config = dict(
    hidden_size=64,
    num_attention_heads=2,
    vocab_size=2048,
    positions='rope',
    parallel_block=False,
    init_std_o=0.0,
    init_std_up=0.0625,
    beta1=0.9,
    beta2=0.95,
    decay_shape='cos',
    max_steps=5087,
    dataset='wikipedia_en',
)
Each number is 500 + 50 x the weight over its row's rms, rounded and kept within 0 to 999. Layers, rows and columns count from 0. Numbers have three digits each. The size before them is the row's rms in percent of the matrix's.

# layer 10 MLP gate, 192x64, rms 0.271, rows 160-191, columns 0-63
090:464465459503517515536589517515526579477477453462543539523535504545586530579446444537532474448466426592448376528598489510483447412422476484521472542551480528565456498505484569420458433491433560
099:436427474505486561567474551527541591503487550474418490472498537465471532512565500443539472599513526505527562509528470491458379502488536453379511495540384456552557577421476576421517490499461482
109:454482503521568573519446482543477428530372531512540518483489589519466452494508522487524557563513500392576434475516548435483417454528445512502594535559507471495471588504473473401549443575458430
096:436580349453456558500441525570478445562493598591469473511552476480522569537548470496408480531424537512483471443442528525526535527545491456426536555467473478571535492504436505501573519452575480
112:522448384446480499548616463531518528539450544498519540389531566517617563575488439507410483460495502379502519551520497490522474497533459493493523527505425485443502584450504583504483500505465416
109:557509457512523505496451460484447476545461550450616518485495504563579503605525510482560431463575591552486470453451510499504489451455427327468437515441546488524461549470553544459492528533562534
079:467542503507498536423508414494484515549507550507521448455466420601508441427511462556579492512560465532519516478517389493503639539485482587562469443569470448475472415585555478512566449510493451
113:597445471511546544457576450523469540505484538446533518447500540444540438667520455490498438373442491499519463506499504523515488589508450467499471451497518471371511519514522539462483540547541605
104:536461497558414452551443543495522508485396487542476537539491545442511524541539509395488454585501594513468432538440474506531513548428460410370500570548448508517575516454503489515538581558516443
088:467484443547458525520530519536583537438543555451541510525477451567547427492450476521516472494374487469471465455555642561519422506450527487492450506563510506457472553505436628454488389530525514
097:518475448603551527603499594481377515460513516438579452406431476551522471596511560406478467537420515511441534502471507508481467494539569549500483530422399510520483523484505573507486540487524482
104:593488380525430511517537526562568478427382517561477492500465501476491504535496468436553484473478474555487537525497541465469514520454531493476613540455483399440439602459506603561533506460547437
095:521518436505550456528554536481389577532426505583570493577497444421529395482477576485442507546494489473429531562406503505526538478441488474476590467449500551439483510525430553493470579559538558
092:448451408466536410440376582441486450534560554486538504430463545489504472569505580437533522516577512520527424490479495488551474503582455481499525499461481548462527525624479473499605421504533506
094:535470529474451461501373482496529505430509581497518577557591556459512546562447521472532489447495461572494448431503521506505467538500483408399485617481584563469578446510557573478561480455491513
114:592432499526502466560578525521495538621531430482508478546497511525429522441473521445543476563448585498388480476444540565527362530429510440471443528486438493464582491509490536492540521517458565
112:562492485455490527587582498448529552455582459468551503490465544466452507493525465403492477663537588558412446523501522459483483555500474516472458555514572506489555493445538459365508450516464500
082:483498500479441580495497552518444578426542477516498631430533586515414451630555551457475512404505475524534522514497510514521487472500547439488470546411490459541517455509544427530425572499466578
095:564517509485515471519509541443570524524446520453521430542490549422510446612461490503423594597381489486538468510486389433507498518492606458472544505462531553589528545494473519440530563483478440
098:591523390580556534494469559481472542516500478534547552459510491497552567454525438392434435445472534528469579487564467493458516529418527535536463527527523500529546534470445476345514510447483411
097:529479526516462466627508503527345472469470534573449485548576531434458514480465555421479482477480616473540458586472480496438501475485489499450537602518467440457498527572544478476464571551550544
096:483436560616556456520473532494505484536462519464516569563494559490508447500497507427417450499436506464463479596600597493542430493425520443551540429488502522520526567495381577528527531502449439
098:580463542574469442538495524557429427550444438592489556524512462556496558550515405366483503551470536486494499496471557475382489481527532426412557474466448542496548472473520528506534579556492519
105:520380438582492519540570509471472540465518477543465560538565554478493507484548579470469484490423545563507403540479545527470479426467369448493446495445558536489510553530521445482462516463607592
109:580406477458461497507512494512428522558467513524489549486522559491497518551492513582404460455386483520502418551394491546489447496421458544503494501450512532542601459579526459459602514558566574
096:408490538474554475470460478532534485565496567581589510486513541482469459573485491453486498462405510557481454460499496471558525492539487498416520506539467601463473541427571536478581598568522351
104:516473453450501420466529487499406412546472520540515509405511527458504605551511493561534512540480617569438554522541560531526474484517396475463544477422500573498547447596495593480474455445504545
110:510476509538529476446476471525397453605505539506503533567490569533533421544516498495501481501494591478371499428533414460449423500560542499540556541546514456488524589412471582395542504528459518
098:540504557482596523473411519560579501514546458608599463461442516489477498554516479464535409526446534519422506482532404421497454568534499503408472523463567552490497504521569532472512513390453443
102:541606459523515532596468518479578513542482432470487587523490503475591469488384539430490556485474567520422522469439575494508479602479514434463448518404514536484479551433539500516503409542438501
093:536479437528386514504459445460403483486408524532564585455510564536551560510599500528519481574525497588527566461521472435475449560548459450445480514441526524557471470476455593448498553517547422
108:458471479494568513474561519525343532529575556465556474542495488499486436502532580474430478566448508603486532513573469491554435473441419525532450491383507514585532465487514441525476546438493570